Part of a small language model's weights.
Size: 15 layers, width 96, 3 heads of 32, vocabulary 26868, 4.17M parameters.
Training: a variant of Muon for these matrices, 178M tokens, 4604 steps.
Each number is 200 + 30 x the weight over its row's rms, rounded and kept within 0 to 999. Layers, rows and columns count from 0. The size before them is the row's rms in percent of the matrix's.

# up: layer 6 MLP up, 320x96, rms 0.264, rows 216-251, columns 0-95
# down: layer 6 MLP down (transposed), 320x96, rms 0.262, rows 216-251, columns 0-95
up216,094,188,236,226,191,229,224,235,199,216,169,202,200,243,199,184,220,182,225,174,196,248,232,192,214,158,160,158,209,208,151,234,205,225,191,236,259,233,217,229,218,257,176,200,242,194,205,180,246,207,184,238,193,188,170,154,203,208,267,181,146,222,173,163,128,175,163,182,211,206,218,209,228,146,170,170,231,199,213,259,228,221,207,229,202,257,195,243,234,200,163,212,198,218,150,192,234
down216,095,190,241,156,196,203,202,181,165,220,194,222,189,196,176,231,193,248,217,187,198,139,177,201,236,261,200,191,256,196,182,161,186,153,234,175,157,222,230,176,204,178,178,211,153,267,187,205,184,234,203,140,202,189,212,216,240,241,251,208,212,203,154,222,182,168,252,200,198,219,201,143,188,167,257,197,172,140,187,169,185,228,235,222,193,159,155,223,210,235,233,231,239,200,233,215,198
up217,094,165,184,221,192,201,257,224,189,212,183,192,189,253,206,185,177,187,186,218,193,192,243,188,167,225,224,167,185,153,240,157,157,150,197,178,110,192,193,145,240,184,238,217,205,166,160,235,184,212,234,201,118,181,257,246,198,217,186,211,202,197,196,231,175,263,201,262,212,245,175,213,164,202,199,198,212,228,205,204,177,158,234,173,204,207,239,205,206,175,219,240,207,172,171,230,214
down217,095,181,207,196,239,229,156,222,222,204,161,197,190,108,221,231,206,180,232,192,206,193,192,212,211,194,192,212,194,253,155,212,255,262,209,182,238,235,210,191,216,197,161,157,172,170,233,178,164,222,166,198,210,234,193,209,267,199,205,169,271,195,254,196,185,149,175,153,234,163,201,212,199,195,205,193,144,159,204,221,210,238,215,226,204,165,169,192,175,226,188,131,184,242,194,221,208
up218,089,143,225,244,202,219,211,200,258,231,191,225,140,189,169,167,229,191,219,154,251,164,173,170,197,211,200,137,231,178,229,200,192,192,239,184,169,239,185,212,197,187,144,234,170,207,174,249,238,196,168,173,204,188,253,165,234,179,203,155,227,195,141,224,125,199,229,188,215,199,226,197,249,191,174,194,195,279,195,199,176,203,200,168,223,226,241,200,213,156,206,198,202,192,185,214,229
down218,076,177,222,164,185,214,222,191,154,235,239,181,199,167,215,189,176,183,245,252,224,208,217,214,247,159,233,228,201,162,201,208,200,204,176,175,218,148,193,208,204,193,251,212,200,177,209,143,210,238,182,212,225,241,266,215,229,151,274,212,166,134,170,201,200,175,200,221,237,212,145,197,199,216,247,174,213,148,193,195,199,219,199,166,179,201,175,152,262,213,215,193,220,222,130,221,182
up219,118,175,220,179,156,244,165,218,238,247,185,195,178,198,183,225,216,169,225,159,177,200,165,185,133,155,195,255,189,210,214,216,219,158,246,235,171,214,214,193,215,197,206,220,183,197,161,200,203,231,225,220,200,147,206,221,194,223,185,175,141,180,220,285,196,166,164,183,165,179,195,255,210,239,191,204,178,157,200,227,147,235,209,165,246,243,212,241,247,195,203,224,255,179,174,207,222
down219,121,216,204,223,208,233,213,223,194,228,186,181,202,235,236,194,187,233,163,195,192,188,227,233,176,152,211,232,238,205,201,135,167,225,141,200,208,176,189,146,170,208,199,240,169,238,190,214,200,185,179,219,201,168,199,221,167,246,129,198,189,221,193,153,211,173,189,217,248,198,190,145,164,178,182,232,224,223,182,179,183,244,219,233,215,197,253,257,171,144,262,191,210,150,209,184,273
up220,103,202,219,210,140,145,159,223,183,203,216,175,220,223,228,229,212,177,237,232,181,223,195,234,159,183,159,164,244,208,191,223,224,187,203,181,175,178,195,178,207,215,199,206,233,159,209,170,205,181,154,194,196,158,209,240,236,199,234,241,255,205,218,181,217,165,222,245,193,174,245,209,250,216,171,204,186,188,168,136,201,147,151,223,185,208,278,253,227,225,229,155,256,223,227,196,229
down220,103,224,155,214,214,217,206,190,204,131,219,178,134,253,230,172,151,195,191,196,198,226,207,223,235,160,166,196,243,197,172,233,158,214,183,212,222,236,180,229,212,155,152,155,154,206,225,182,204,214,184,175,215,226,229,176,210,185,237,165,183,266,185,176,268,215,228,180,168,208,225,225,194,223,220,206,235,193,241,226,174,219,248,205,211,241,189,182,189,188,158,203,241,223,124,171,169
up221,080,265,215,161,237,225,163,184,192,169,186,230,164,194,159,230,228,185,220,223,195,186,248,208,125,217,234,198,242,165,253,237,198,185,231,234,187,207,220,230,167,176,192,216,197,205,173,191,223,182,191,205,189,193,156,195,201,189,187,175,170,190,210,243,173,168,151,202,162,235,191,135,174,228,193,204,180,195,201,216,170,303,210,151,236,167,215,221,136,192,150,205,191,193,184,220,184
down221,085,216,178,246,218,180,263,194,197,149,229,177,256,238,195,189,166,216,205,241,183,185,208,224,178,244,192,174,159,227,190,156,178,255,211,187,175,191,174,199,198,229,195,180,129,196,201,252,183,172,170,246,161,194,186,200,207,138,241,267,190,192,165,191,152,227,264,196,235,172,184,258,195,181,197,190,192,196,162,188,214,181,177,182,157,226,214,200,153,181,190,233,234,182,213,209,245
up222,078,220,213,216,211,203,190,236,165,192,228,213,212,230,153,237,212,206,190,280,173,176,203,158,220,205,259,162,204,201,150,219,216,203,180,136,164,164,213,242,264,201,255,205,196,225,222,230,168,231,238,194,221,170,213,194,199,192,169,149,198,218,170,170,257,229,214,212,167,238,240,212,208,154,202,165,228,185,161,237,219,169,162,251,189,258,175,179,189,201,156,208,159,201,196,181,202
down222,065,169,193,120,193,168,165,200,154,192,256,187,212,194,174,182,247,236,223,247,207,192,193,191,181,209,209,215,181,188,273,241,223,213,174,213,206,196,208,217,138,198,206,257,200,183,227,190,149,225,186,233,193,181,270,271,182,171,249,205,138,155,181,190,196,192,204,233,211,187,199,172,215,164,196,185,231,196,214,173,155,211,244,255,226,223,195,146,210,171,219,210,174,224,214,188,205
up223,092,164,194,222,222,207,248,239,232,192,219,201,128,209,231,179,165,223,208,208,185,200,206,201,183,258,173,173,212,224,222,140,186,149,176,165,181,203,193,200,209,220,248,228,194,165,162,217,202,169,182,206,198,234,191,259,245,272,217,205,194,201,180,210,240,208,201,236,206,183,132,215,156,182,185,201,216,217,229,211,159,165,192,169,169,214,212,211,169,181,195,242,255,247,223,245,277
down223,087,237,189,201,153,206,203,143,180,171,224,232,215,236,177,238,189,217,217,219,201,171,222,177,248,226,216,193,219,246,135,220,223,196,259,217,235,230,143,162,214,189,205,222,193,233,250,242,184,174,191,173,232,168,176,201,168,186,183,131,202,220,212,208,146,194,146,226,213,198,227,234,252,240,212,197,170,156,184,222,238,223,216,189,174,186,199,208,159,239,206,173,186,126,191,161,189
up224,108,220,187,205,177,193,176,183,204,207,182,209,233,204,219,206,265,229,191,216,186,172,223,133,234,185,187,160,199,260,179,168,187,203,190,130,231,154,204,159,169,206,186,200,165,211,208,200,154,197,192,180,208,214,192,197,200,213,273,173,201,208,202,197,237,217,208,259,189,216,243,170,205,194,161,123,239,206,170,164,243,145,241,205,242,251,222,216,227,262,209,234,190,173,209,253,184
down224,108,288,167,171,213,202,249,194,245,146,182,210,164,203,239,225,217,199,152,198,204,227,209,207,201,217,181,270,228,239,250,266,222,207,198,196,167,179,229,242,177,209,197,201,197,126,185,252,164,236,202,170,180,155,161,162,185,175,198,183,182,184,175,220,195,173,186,156,254,203,214,197,261,179,171,190,200,191,178,161,161,241,185,176,201,229,185,199,227,200,161,184,191,219,182,191,201
up225,091,154,218,177,185,213,189,250,241,187,182,155,179,192,213,157,212,251,192,242,170,229,212,254,224,203,197,131,188,256,248,160,230,174,247,212,218,189,195,253,185,191,189,233,194,208,215,202,215,146,143,124,199,164,183,149,278,204,221,217,205,198,217,192,217,199,177,208,198,203,237,205,187,188,195,163,163,169,195,180,208,208,178,219,159,260,225,163,188,223,180,225,204,231,217,177,228
down225,089,252,168,182,207,153,141,186,199,222,219,174,219,187,224,165,158,203,200,188,201,236,210,252,198,186,237,161,229,204,185,236,227,190,197,215,216,225,175,196,174,166,177,170,164,184,192,149,180,224,262,160,199,248,189,254,258,206,210,152,221,188,182,153,172,228,217,256,217,152,177,203,233,215,172,235,224,276,199,235,169,171,225,158,197,230,189,191,155,204,209,190,243,214,196,158,206
up226,091,177,154,194,219,221,179,233,249,249,196,189,210,198,221,235,215,179,179,186,221,177,186,191,179,162,212,169,243,175,239,174,183,204,196,125,191,201,202,180,204,173,230,251,183,227,189,227,170,177,225,152,188,236,233,263,195,207,195,185,270,171,215,212,172,163,230,197,202,167,212,168,220,170,188,189,221,207,164,192,232,186,198,192,234,303,153,206,177,192,189,117,227,203,195,247,206
down226,065,204,195,208,168,163,191,194,189,192,210,261,167,220,197,191,239,258,185,202,235,207,228,208,271,159,159,274,171,198,267,219,231,198,211,205,237,225,187,224,179,219,229,205,217,149,222,197,171,193,156,192,196,216,215,245,163,197,185,207,228,149,170,195,173,158,171,215,226,181,180,241,184,202,201,176,222,205,201,162,148,221,252,158,237,203,172,144,219,237,229,185,171,161,145,212,176
up227,095,165,165,159,190,175,125,212,166,181,184,193,199,217,209,170,145,150,255,159,217,237,257,248,220,217,209,211,176,211,219,168,187,190,196,159,169,200,187,218,174,192,200,198,257,248,169,171,211,253,231,194,227,186,180,195,253,259,206,219,166,195,242,207,231,180,254,210,183,203,209,133,216,225,271,212,212,200,216,179,209,165,203,158,138,197,230,193,196,182,218,208,217,202,203,182,216
down227,108,211,238,200,216,193,230,235,210,264,205,201,237,214,179,242,221,248,158,224,170,191,156,101,233,155,178,239,217,179,204,178,257,220,214,207,248,194,207,246,244,227,187,169,211,174,225,180,229,184,171,185,171,255,190,177,212,202,174,181,184,205,159,187,182,206,193,192,155,222,176,219,195,177,158,193,184,150,176,192,171,231,217,241,280,184,178,170,205,198,179,196,195,229,177,235,160
up228,106,183,224,203,199,183,172,166,178,168,227,219,160,173,196,208,245,261,166,236,213,241,187,198,195,239,186,185,231,198,194,215,208,197,142,201,226,257,193,234,222,154,232,218,219,159,203,193,184,218,209,205,268,159,230,187,191,180,130,222,189,164,212,234,215,241,181,151,178,166,207,237,199,236,230,152,235,175,165,246,246,222,250,179,201,183,161,154,232,177,236,225,199,183,186,197,253
down228,101,173,192,307,205,215,142,176,183,159,198,215,149,187,223,229,191,221,248,178,170,184,199,243,221,215,175,240,180,197,182,208,202,225,166,150,153,191,179,179,251,201,219,153,189,222,172,171,186,198,273,216,228,223,195,245,229,194,200,230,239,224,187,206,221,197,197,208,225,183,232,240,193,208,176,168,190,208,210,229,217,155,201,124,161,211,197,238,158,204,213,169,209,205,142,207,235
up229,096,216,219,213,141,247,235,194,195,209,227,156,191,168,201,216,242,225,230,211,210,219,170,145,230,180,195,181,240,201,205,214,168,172,160,219,157,189,268,183,198,222,211,199,228,200,198,200,180,252,192,172,190,228,233,193,186,184,236,143,267,206,152,201,254,228,193,202,199,222,202,139,247,191,190,185,204,177,188,151,206,244,207,164,217,164,170,231,222,200,244,275,230,187,151,175,177
down229,093,183,188,216,140,156,247,240,249,189,235,151,251,263,205,166,208,155,191,202,166,265,193,187,163,185,216,145,165,196,189,219,165,196,185,193,241,177,207,164,156,182,186,192,215,207,229,198,253,192,197,202,186,257,214,216,224,153,192,223,211,180,145,185,247,197,272,242,185,253,192,187,165,243,199,148,201,237,187,186,156,215,172,193,187,184,201,187,202,234,198,205,191,214,182,207,201
up230,092,137,166,166,163,213,145,193,176,162,215,203,191,237,233,246,192,198,199,185,243,213,229,245,197,227,225,243,173,204,176,175,222,199,135,202,161,216,170,226,257,190,192,168,203,223,226,176,250,257,236,220,211,142,270,166,240,269,168,217,194,195,201,234,166,190,191,208,196,203,217,217,200,149,172,205,235,188,196,198,178,189,192,152,192,198,215,199,162,229,235,238,232,181,165,181,200
down230,092,193,286,238,167,234,227,212,210,188,169,185,217,225,177,174,181,227,203,199,180,191,170,202,198,201,214,190,161,214,184,227,228,215,164,232,194,216,229,230,175,179,206,199,235,183,177,194,130,234,200,135,219,271,180,211,168,179,174,177,224,240,230,202,267,231,211,213,203,226,167,218,140,200,217,213,162,197,183,202,196,210,218,245,164,98,217,196,198,168,179,216,155,252,210,207,198
up231,119,222,223,223,176,242,207,181,213,229,234,179,217,219,188,146,182,219,190,256,241,187,192,198,193,245,244,199,207,182,211,218,225,144,180,155,228,193,207,134,157,159,244,231,206,217,202,259,220,222,171,228,163,254,227,200,209,212,233,198,153,197,201,157,200,123,173,234,211,210,189,200,171,217,168,215,155,158,223,214,185,213,237,217,162,165,194,167,171,177,207,159,156,229,198,250,166
down231,124,207,169,246,267,241,174,255,185,181,206,229,193,201,179,184,229,165,196,161,139,204,223,169,172,173,213,220,193,197,219,160,143,229,194,248,199,188,208,223,262,226,209,187,170,223,211,231,190,171,179,167,209,169,176,212,203,154,166,198,205,209,207,254,185,256,202,139,157,177,204,211,153,203,180,167,197,172,187,196,161,194,227,216,276,230,237,189,261,210,191,233,208,185,224,183,249
up232,114,190,208,223,130,219,192,207,211,223,185,222,199,181,228,197,205,216,196,178,226,240,209,148,214,167,137,140,192,185,135,181,210,172,216,218,184,208,204,158,184,190,177,205,153,178,141,184,190,205,216,160,210,202,181,237,242,244,204,197,201,256,181,184,133,183,180,213,184,228,212,231,234,132,122,222,220,259,160,213,192,214,199,154,227,203,224,192,220,208,183,234,168,178,162,190,241
down232,138,213,187,221,179,214,183,198,242,223,176,233,210,195,175,202,193,140,232,200,212,147,171,190,166,240,212,206,246,212,179,224,165,229,236,186,254,220,199,201,186,188,155,197,252,207,194,222,186,175,203,198,256,249,216,205,248,223,229,170,256,261,154,156,153,136,164,177,225,209,254,228,194,241,201,194,187,196,160,201,137,206,221,173,187,200,227,178,156,213,190,170,187,202,157,190,151
up233,100,259,225,193,227,208,190,165,167,191,187,177,229,249,160,242,202,205,168,185,174,137,259,206,182,193,236,168,205,205,218,180,173,155,180,237,208,207,192,179,183,173,283,222,198,196,202,229,184,209,246,168,170,217,190,224,207,248,141,148,221,138,181,181,151,240,244,224,208,201,236,192,183,217,202,212,193,186,235,230,198,196,157,173,246,191,278,219,196,204,233,194,231,207,204,207,227
down233,089,211,208,231,200,175,147,196,262,180,179,193,237,175,192,182,127,221,253,194,215,266,212,218,236,256,220,220,192,196,255,166,228,206,199,154,197,173,174,183,231,206,206,148,212,154,205,170,169,232,181,242,255,173,192,172,188,163,190,258,209,234,253,157,205,193,149,143,186,219,176,244,221,185,234,177,204,208,207,199,185,214,233,207,184,181,233,201,215,144,213,211,180,230,177,207,183
up234,091,246,220,237,170,205,247,218,198,233,209,198,169,218,199,182,232,191,193,175,195,219,191,194,229,264,180,191,171,279,123,249,210,216,201,232,168,212,193,223,224,252,169,210,223,173,183,204,227,192,143,235,208,200,154,207,202,210,175,235,210,272,218,213,186,156,228,204,216,218,148,199,184,219,197,217,207,207,182,234,223,190,123,210,188,126,196,242,204,216,217,162,215,223,161,235,216
down234,069,181,222,126,189,140,126,189,258,163,201,187,214,202,164,196,169,215,243,186,228,225,226,230,228,188,210,216,177,218,270,213,242,190,181,190,244,238,202,186,183,174,233,246,210,211,219,172,170,240,216,239,226,195,229,194,195,164,253,174,202,166,187,152,251,213,144,230,198,183,249,209,223,190,172,187,176,202,165,174,169,202,231,207,210,197,183,172,250,193,222,215,198,147,204,194,154
up235,087,197,203,185,155,184,206,185,225,241,181,213,190,198,193,166,207,251,241,208,186,187,217,228,198,207,231,170,185,260,192,245,186,141,135,196,209,166,177,127,210,172,231,162,235,173,174,215,218,308,199,177,230,246,160,212,204,204,208,175,198,186,196,218,199,242,185,232,218,158,164,195,212,213,205,153,144,196,202,233,157,251,199,186,165,144,210,169,186,197,221,213,214,173,219,188,177
down235,086,247,134,162,180,211,176,245,220,183,228,255,205,197,255,225,214,223,199,182,175,246,246,152,218,206,214,252,236,241,196,242,212,179,203,203,205,209,228,203,167,152,179,244,168,171,233,149,188,207,160,178,197,158,187,218,197,169,265,185,156,250,184,174,235,195,245,165,173,204,223,183,174,200,208,147,214,210,157,198,233,194,161,187,159,233,187,200,213,177,184,225,223,254,190,201,196
up236,120,229,211,171,192,137,237,205,202,215,249,190,183,203,205,168,173,254,151,225,227,169,235,190,223,232,239,202,303,192,234,217,217,175,241,203,185,197,187,211,207,147,148,259,175,186,178,230,195,238,174,151,201,199,197,205,169,224,188,149,230,199,207,223,181,202,173,204,157,202,182,200,155,198,246,158,180,181,239,201,189,234,181,190,162,205,184,204,262,234,220,198,184,212,174,142,174
down236,111,194,199,198,185,179,200,208,222,206,186,180,151,232,224,169,180,288,141,182,216,165,179,168,203,181,237,223,181,187,209,245,203,224,196,189,245,208,247,164,254,195,238,192,211,203,195,235,146,224,172,206,184,133,201,270,226,197,235,232,202,213,129,210,215,212,139,195,192,186,229,189,188,187,174,177,157,217,169,217,180,233,169,214,268,205,166,235,149,178,230,217,171,200,206,191,217
up237,114,219,123,234,212,235,169,246,247,251,226,225,210,243,181,173,241,186,186,158,247,241,212,241,209,173,211,194,199,196,145,263,151,151,183,198,165,209,188,249,242,173,172,212,183,219,237,173,189,229,185,223,178,206,194,174,206,188,235,176,174,225,195,186,150,211,184,156,187,237,193,217,203,219,192,167,190,177,216,203,211,245,233,169,206,206,137,243,230,249,220,196,206,204,167,246,186
down237,118,185,196,214,216,260,170,188,203,214,155,163,214,209,170,203,184,232,224,208,158,185,233,215,183,199,184,252,253,214,170,179,237,210,242,190,218,191,125,197,175,228,212,192,193,293,184,228,225,201,211,151,257,253,169,199,254,169,169,166,135,238,167,191,182,238,207,219,180,158,228,205,184,237,248,195,207,183,191,160,171,207,185,212,229,221,202,177,185,153,231,159,206,201,197,220,215
up238,096,214,234,226,172,188,208,230,215,216,211,168,202,202,236,167,265,201,193,162,239,205,246,214,145,156,229,190,125,175,225,182,221,180,212,204,212,192,178,162,174,165,193,199,219,209,232,247,233,178,240,210,169,175,186,213,139,190,154,248,258,187,209,227,205,231,196,208,219,203,151,169,162,222,233,228,166,163,199,189,193,143,187,163,269,213,235,195,199,192,246,194,171,247,170,207,176
down238,093,171,180,187,116,225,192,219,160,193,169,177,179,182,236,189,165,230,186,183,235,234,235,257,202,189,212,220,145,158,148,160,179,254,192,181,216,192,185,238,245,212,224,178,191,189,167,158,224,213,238,234,194,128,217,238,186,220,170,144,241,190,231,213,188,238,210,218,234,177,166,240,244,217,214,192,176,176,180,201,259,194,227,191,213,214,209,193,199,216,162,192,241,186,216,161,160
up239,121,196,124,223,152,234,203,205,178,201,233,170,187,250,260,176,207,226,226,174,190,191,186,230,169,195,197,169,221,181,263,235,166,248,207,187,171,208,236,180,166,196,183,170,209,200,143,201,153,199,210,248,196,168,209,218,195,261,214,193,188,185,108,229,230,163,240,210,209,203,198,209,240,167,198,176,146,225,220,224,170,138,225,198,241,172,208,184,200,221,181,221,219,200,173,236,221
down239,157,186,184,187,170,193,190,231,172,192,196,137,235,205,242,180,205,172,178,231,211,229,198,224,172,213,217,213,220,149,237,232,155,174,202,240,182,216,191,213,200,172,184,174,194,196,183,209,205,201,192,215,177,245,188,277,226,270,223,175,260,155,238,155,196,185,213,204,164,175,262,185,164,154,161,249,165,161,268,191,204,213,184,211,241,232,216,206,242,203,212,180,237,169,175,146,188
up240,116,192,201,237,210,228,168,200,190,189,213,171,165,222,212,183,212,174,183,195,240,178,193,205,216,210,188,172,236,152,187,196,142,260,93,243,163,223,204,155,186,205,219,191,229,200,203,191,231,254,200,176,201,162,215,208,218,141,211,191,226,221,230,160,184,201,240,187,184,218,222,188,167,224,165,189,261,203,158,244,225,235,225,162,159,225,199,248,228,211,245,173,196,161,196,137,179
down240,113,227,234,224,177,184,176,207,244,173,230,160,183,181,140,210,165,251,217,177,174,222,218,235,183,215,206,235,232,191,221,202,262,164,248,217,234,151,257,158,223,197,214,248,194,183,184,183,194,209,206,166,195,202,208,231,169,230,237,174,203,164,246,219,199,202,187,192,173,193,208,211,175,142,251,198,167,164,240,150,167,239,169,174,210,155,210,161,171,160,190,169,228,244,157,240,216
up241,085,157,161,184,209,205,223,276,218,228,188,181,220,229,232,197,190,181,249,226,193,175,267,224,154,240,169,247,240,242,209,203,169,212,163,243,184,175,221,210,149,187,167,168,233,186,210,205,212,215,186,248,172,182,156,195,239,219,234,163,194,208,182,210,245,170,171,242,189,163,224,170,232,157,207,172,190,200,218,211,156,164,190,224,209,171,179,146,221,260,226,190,247,225,193,210,235
down241,086,191,167,215,122,191,134,197,187,237,190,184,221,261,221,173,239,173,186,194,233,236,202,258,224,206,259,176,215,135,233,228,176,181,203,195,172,151,167,221,217,231,231,210,227,179,195,138,179,222,183,228,217,221,221,228,189,174,271,201,258,193,192,208,180,249,232,224,205,219,190,229,155,147,209,203,181,184,215,151,204,188,166,205,203,251,185,192,228,167,188,222,221,213,191,214,198
up242,084,190,181,177,209,230,182,228,162,163,184,187,169,136,170,202,201,165,160,168,169,206,171,225,204,162,244,233,143,226,232,213,149,164,178,151,181,143,205,201,195,207,214,201,220,206,213,212,229,228,220,176,158,162,206,203,196,285,151,197,171,240,218,188,186,197,215,228,204,232,199,182,205,202,239,212,256,197,225,196,163,132,235,215,238,186,154,205,235,205,244,196,133,209,214,198,172
down242,080,242,182,224,194,203,207,203,213,170,124,201,203,137,237,196,158,174,159,190,213,213,178,251,192,164,215,290,202,210,127,208,183,212,237,212,230,190,196,210,172,197,198,204,188,193,192,193,184,202,224,165,197,267,197,170,192,244,224,182,248,262,179,175,155,191,221,231,185,215,167,275,232,184,212,237,228,180,188,207,186,201,210,235,212,229,173,216,196,246,190,172,150,211,248,208,181
up243,103,193,214,164,174,210,248,259,229,269,157,173,181,195,220,219,193,198,183,187,194,171,198,175,199,227,233,184,188,184,237,194,137,178,212,188,219,199,182,266,160,143,205,206,164,206,227,199,225,210,239,230,238,156,211,169,190,183,235,148,174,214,248,219,193,164,123,179,148,210,190,179,179,172,261,242,186,186,221,197,164,190,175,208,229,231,230,180,256,185,183,174,215,196,239,204,233
down243,096,176,192,203,123,201,196,145,224,158,202,207,229,264,236,189,223,189,226,142,248,195,213,242,204,221,171,178,206,194,231,219,212,194,199,179,167,186,223,211,168,213,219,211,185,208,124,149,181,222,202,209,205,241,196,245,207,248,239,233,247,132,166,216,216,169,224,193,261,176,165,184,177,191,194,209,212,210,245,205,199,232,155,213,198,135,201,243,203,197,245,171,193,178,197,168,173
up244,120,255,209,167,188,292,195,189,231,206,207,209,218,210,203,234,224,223,242,208,281,227,177,193,174,198,154,169,204,198,160,186,174,205,160,217,177,145,238,163,231,200,177,184,179,213,174,215,191,202,169,186,130,234,171,206,223,205,200,144,128,241,195,239,187,216,173,171,222,188,231,205,228,203,218,176,180,186,177,196,161,157,176,182,195,191,220,254,196,193,239,160,210,228,152,226,177
down244,104,207,169,196,204,179,219,210,217,217,198,177,196,142,204,219,229,206,180,157,208,192,245,171,231,175,231,188,220,207,202,222,193,169,190,209,144,189,203,245,175,210,197,213,207,230,159,151,213,178,266,176,230,189,151,190,214,224,247,215,194,193,169,220,221,157,181,216,229,152,240,201,225,234,192,168,192,228,186,236,256,225,217,194,243,182,196,224,267,248,147,137,124,153,151,198,185
up245,110,180,129,172,186,205,222,232,210,151,185,221,197,205,260,220,206,182,196,223,228,196,274,232,195,159,193,169,201,201,175,193,191,208,195,181,146,178,207,137,214,154,222,196,186,181,230,176,230,151,176,229,201,218,183,206,287,225,226,200,178,170,157,269,214,202,223,201,190,202,220,233,219,191,209,183,190,232,286,210,162,184,209,171,186,202,225,199,159,197,228,177,247,208,264,208,205
down245,135,229,232,179,198,193,201,214,154,206,214,156,217,182,236,168,153,189,222,207,196,212,198,247,246,207,214,232,222,144,250,226,187,180,267,214,173,221,194,208,184,196,248,192,176,194,216,215,165,210,193,166,202,199,166,176,226,193,161,224,212,172,186,156,252,224,156,225,193,218,183,225,163,245,230,249,195,207,234,133,119,202,213,171,210,177,188,124,245,162,237,197,210,221,204,161,218
up246,092,176,142,251,236,215,264,210,212,173,231,178,183,168,194,188,209,223,170,200,193,180,210,203,215,204,224,180,202,176,189,162,167,176,132,169,181,199,164,157,238,168,206,210,209,203,187,235,223,213,261,143,268,218,164,170,216,170,180,201,166,250,171,224,202,177,146,260,148,214,188,147,191,185,194,236,189,189,219,200,213,178,247,176,210,179,180,224,140,163,201,166,213,177,173,170,212
down246,090,206,228,189,159,226,138,177,164,180,172,185,196,202,225,197,177,167,232,144,196,232,202,215,204,194,196,203,227,203,206,223,207,193,294,211,196,183,243,255,149,198,199,223,195,217,190,167,190,199,189,240,149,179,211,215,215,229,198,201,261,152,213,199,170,208,225,163,312,192,173,185,168,260,218,215,170,160,217,216,190,225,168,214,191,248,193,170,201,182,193,224,165,216,177,242,167
up247,104,201,250,171,179,232,177,203,186,189,231,168,167,193,213,140,194,166,207,254,179,218,216,177,124,175,203,219,253,266,241,208,205,225,256,194,200,195,197,169,241,146,168,194,232,195,206,202,203,189,195,142,261,220,236,196,198,208,195,192,173,192,209,221,212,175,182,280,213,209,189,216,176,237,235,199,175,251,189,199,154,231,135,181,227,240,162,183,213,196,237,207,218,224,201,223,235
down247,101,243,223,220,244,208,202,205,212,164,138,203,194,220,171,211,132,265,196,212,193,142,170,177,203,206,205,249,158,164,165,184,208,219,162,238,162,228,194,209,168,198,215,200,191,176,192,209,180,230,202,228,187,208,226,129,198,195,150,206,239,210,247,164,227,201,247,172,151,241,232,169,215,208,225,225,180,171,196,224,252,194,266,200,238,210,201,202,173,181,156,201,199,178,149,223,246
up248,103,222,202,185,196,240,195,234,200,202,218,174,199,197,176,173,209,171,229,210,205,223,187,247,207,176,200,149,206,247,199,206,195,166,227,159,201,202,207,200,196,240,198,222,213,208,202,271,208,185,235,217,275,180,215,156,231,201,140,187,185,178,216,264,239,198,216,182,153,229,244,166,255,243,197,239,229,202,222,218,193,163,169,162,146,217,234,257,217,184,167,163,113,233,210,200,194
down248,107,164,195,258,223,202,219,188,190,230,194,199,207,212,210,275,227,204,177,221,244,227,180,133,205,176,169,192,158,174,155,163,200,255,201,235,184,191,186,219,225,185,162,156,223,186,224,177,271,208,195,210,156,203,211,221,148,213,195,198,248,180,204,202,164,162,229,205,216,202,150,203,198,148,204,123,214,194,227,221,210,221,209,243,245,196,178,132,160,229,197,191,242,160,197,185,183
up249,088,110,179,197,186,147,225,192,225,217,149,151,188,196,223,177,232,215,166,165,180,177,197,185,264,212,236,218,222,175,186,197,190,260,216,209,176,223,243,186,196,171,200,203,221,191,203,174,220,233,188,206,173,202,217,223,176,186,161,172,227,247,217,230,162,154,212,178,175,229,210,219,202,203,131,195,178,282,204,232,156,185,187,244,247,275,187,184,226,225,226,221,188,194,185,224,217
down249,080,162,219,181,120,223,142,179,181,190,215,233,182,272,224,171,224,180,265,221,202,200,194,213,170,209,237,221,179,243,234,191,178,180,180,198,229,218,151,202,226,213,224,216,180,251,202,188,202,217,212,191,194,139,192,161,211,221,239,244,210,187,164,208,175,198,220,203,229,196,195,218,129,285,204,171,206,166,210,190,226,216,221,142,199,162,167,192,206,226,224,196,204,242,141,190,174
up250,109,197,222,169,204,164,205,168,281,206,216,215,155,190,161,179,257,191,232,184,189,184,175,168,184,212,191,214,242,181,224,202,177,185,212,217,209,143,250,224,208,255,168,232,238,211,152,209,217,212,175,151,222,123,192,213,180,225,194,202,196,192,177,223,179,184,166,243,151,214,190,201,181,154,211,207,194,149,156,219,239,162,156,265,193,203,212,225,229,211,194,251,198,197,239,166,247
down250,104,251,222,193,216,204,196,233,201,220,201,246,236,162,177,222,222,177,190,183,194,248,160,227,218,227,190,235,252,136,225,154,246,137,249,183,222,209,197,168,222,207,216,144,173,188,206,221,193,141,208,163,143,155,200,247,222,224,207,207,194,236,210,216,172,231,174,197,238,201,176,154,182,196,192,159,180,173,213,199,196,212,165,197,236,229,179,145,196,192,226,192,179,243,211,276,172
up251,079,219,218,191,172,212,201,199,238,207,209,206,158,174,194,196,203,254,178,208,196,169,201,237,218,191,184,151,235,191,200,168,215,169,185,236,271,141,186,209,206,241,220,200,184,184,247,250,200,191,214,205,198,221,206,115,192,189,107,223,167,242,151,242,218,210,241,247,188,207,187,192,229,185,180,226,227,242,202,193,269,155,164,181,162,180,218,236,195,178,209,186,211,222,146,227,205
down251,071,176,227,181,161,151,189,180,183,157,198,218,155,226,210,182,207,223,229,164,211,249,210,227,255,208,189,230,115,177,172,191,240,202,146,195,225,197,180,192,187,209,211,203,183,203,214,200,139,199,153,255,197,244,255,211,196,161,178,240,163,186,214,229,153,193,222,217,128,204,197,183,203,258,209,169,223,232,175,240,168,215,219,218,213,229,214,204,230,185,164,208,150,183,215,226,256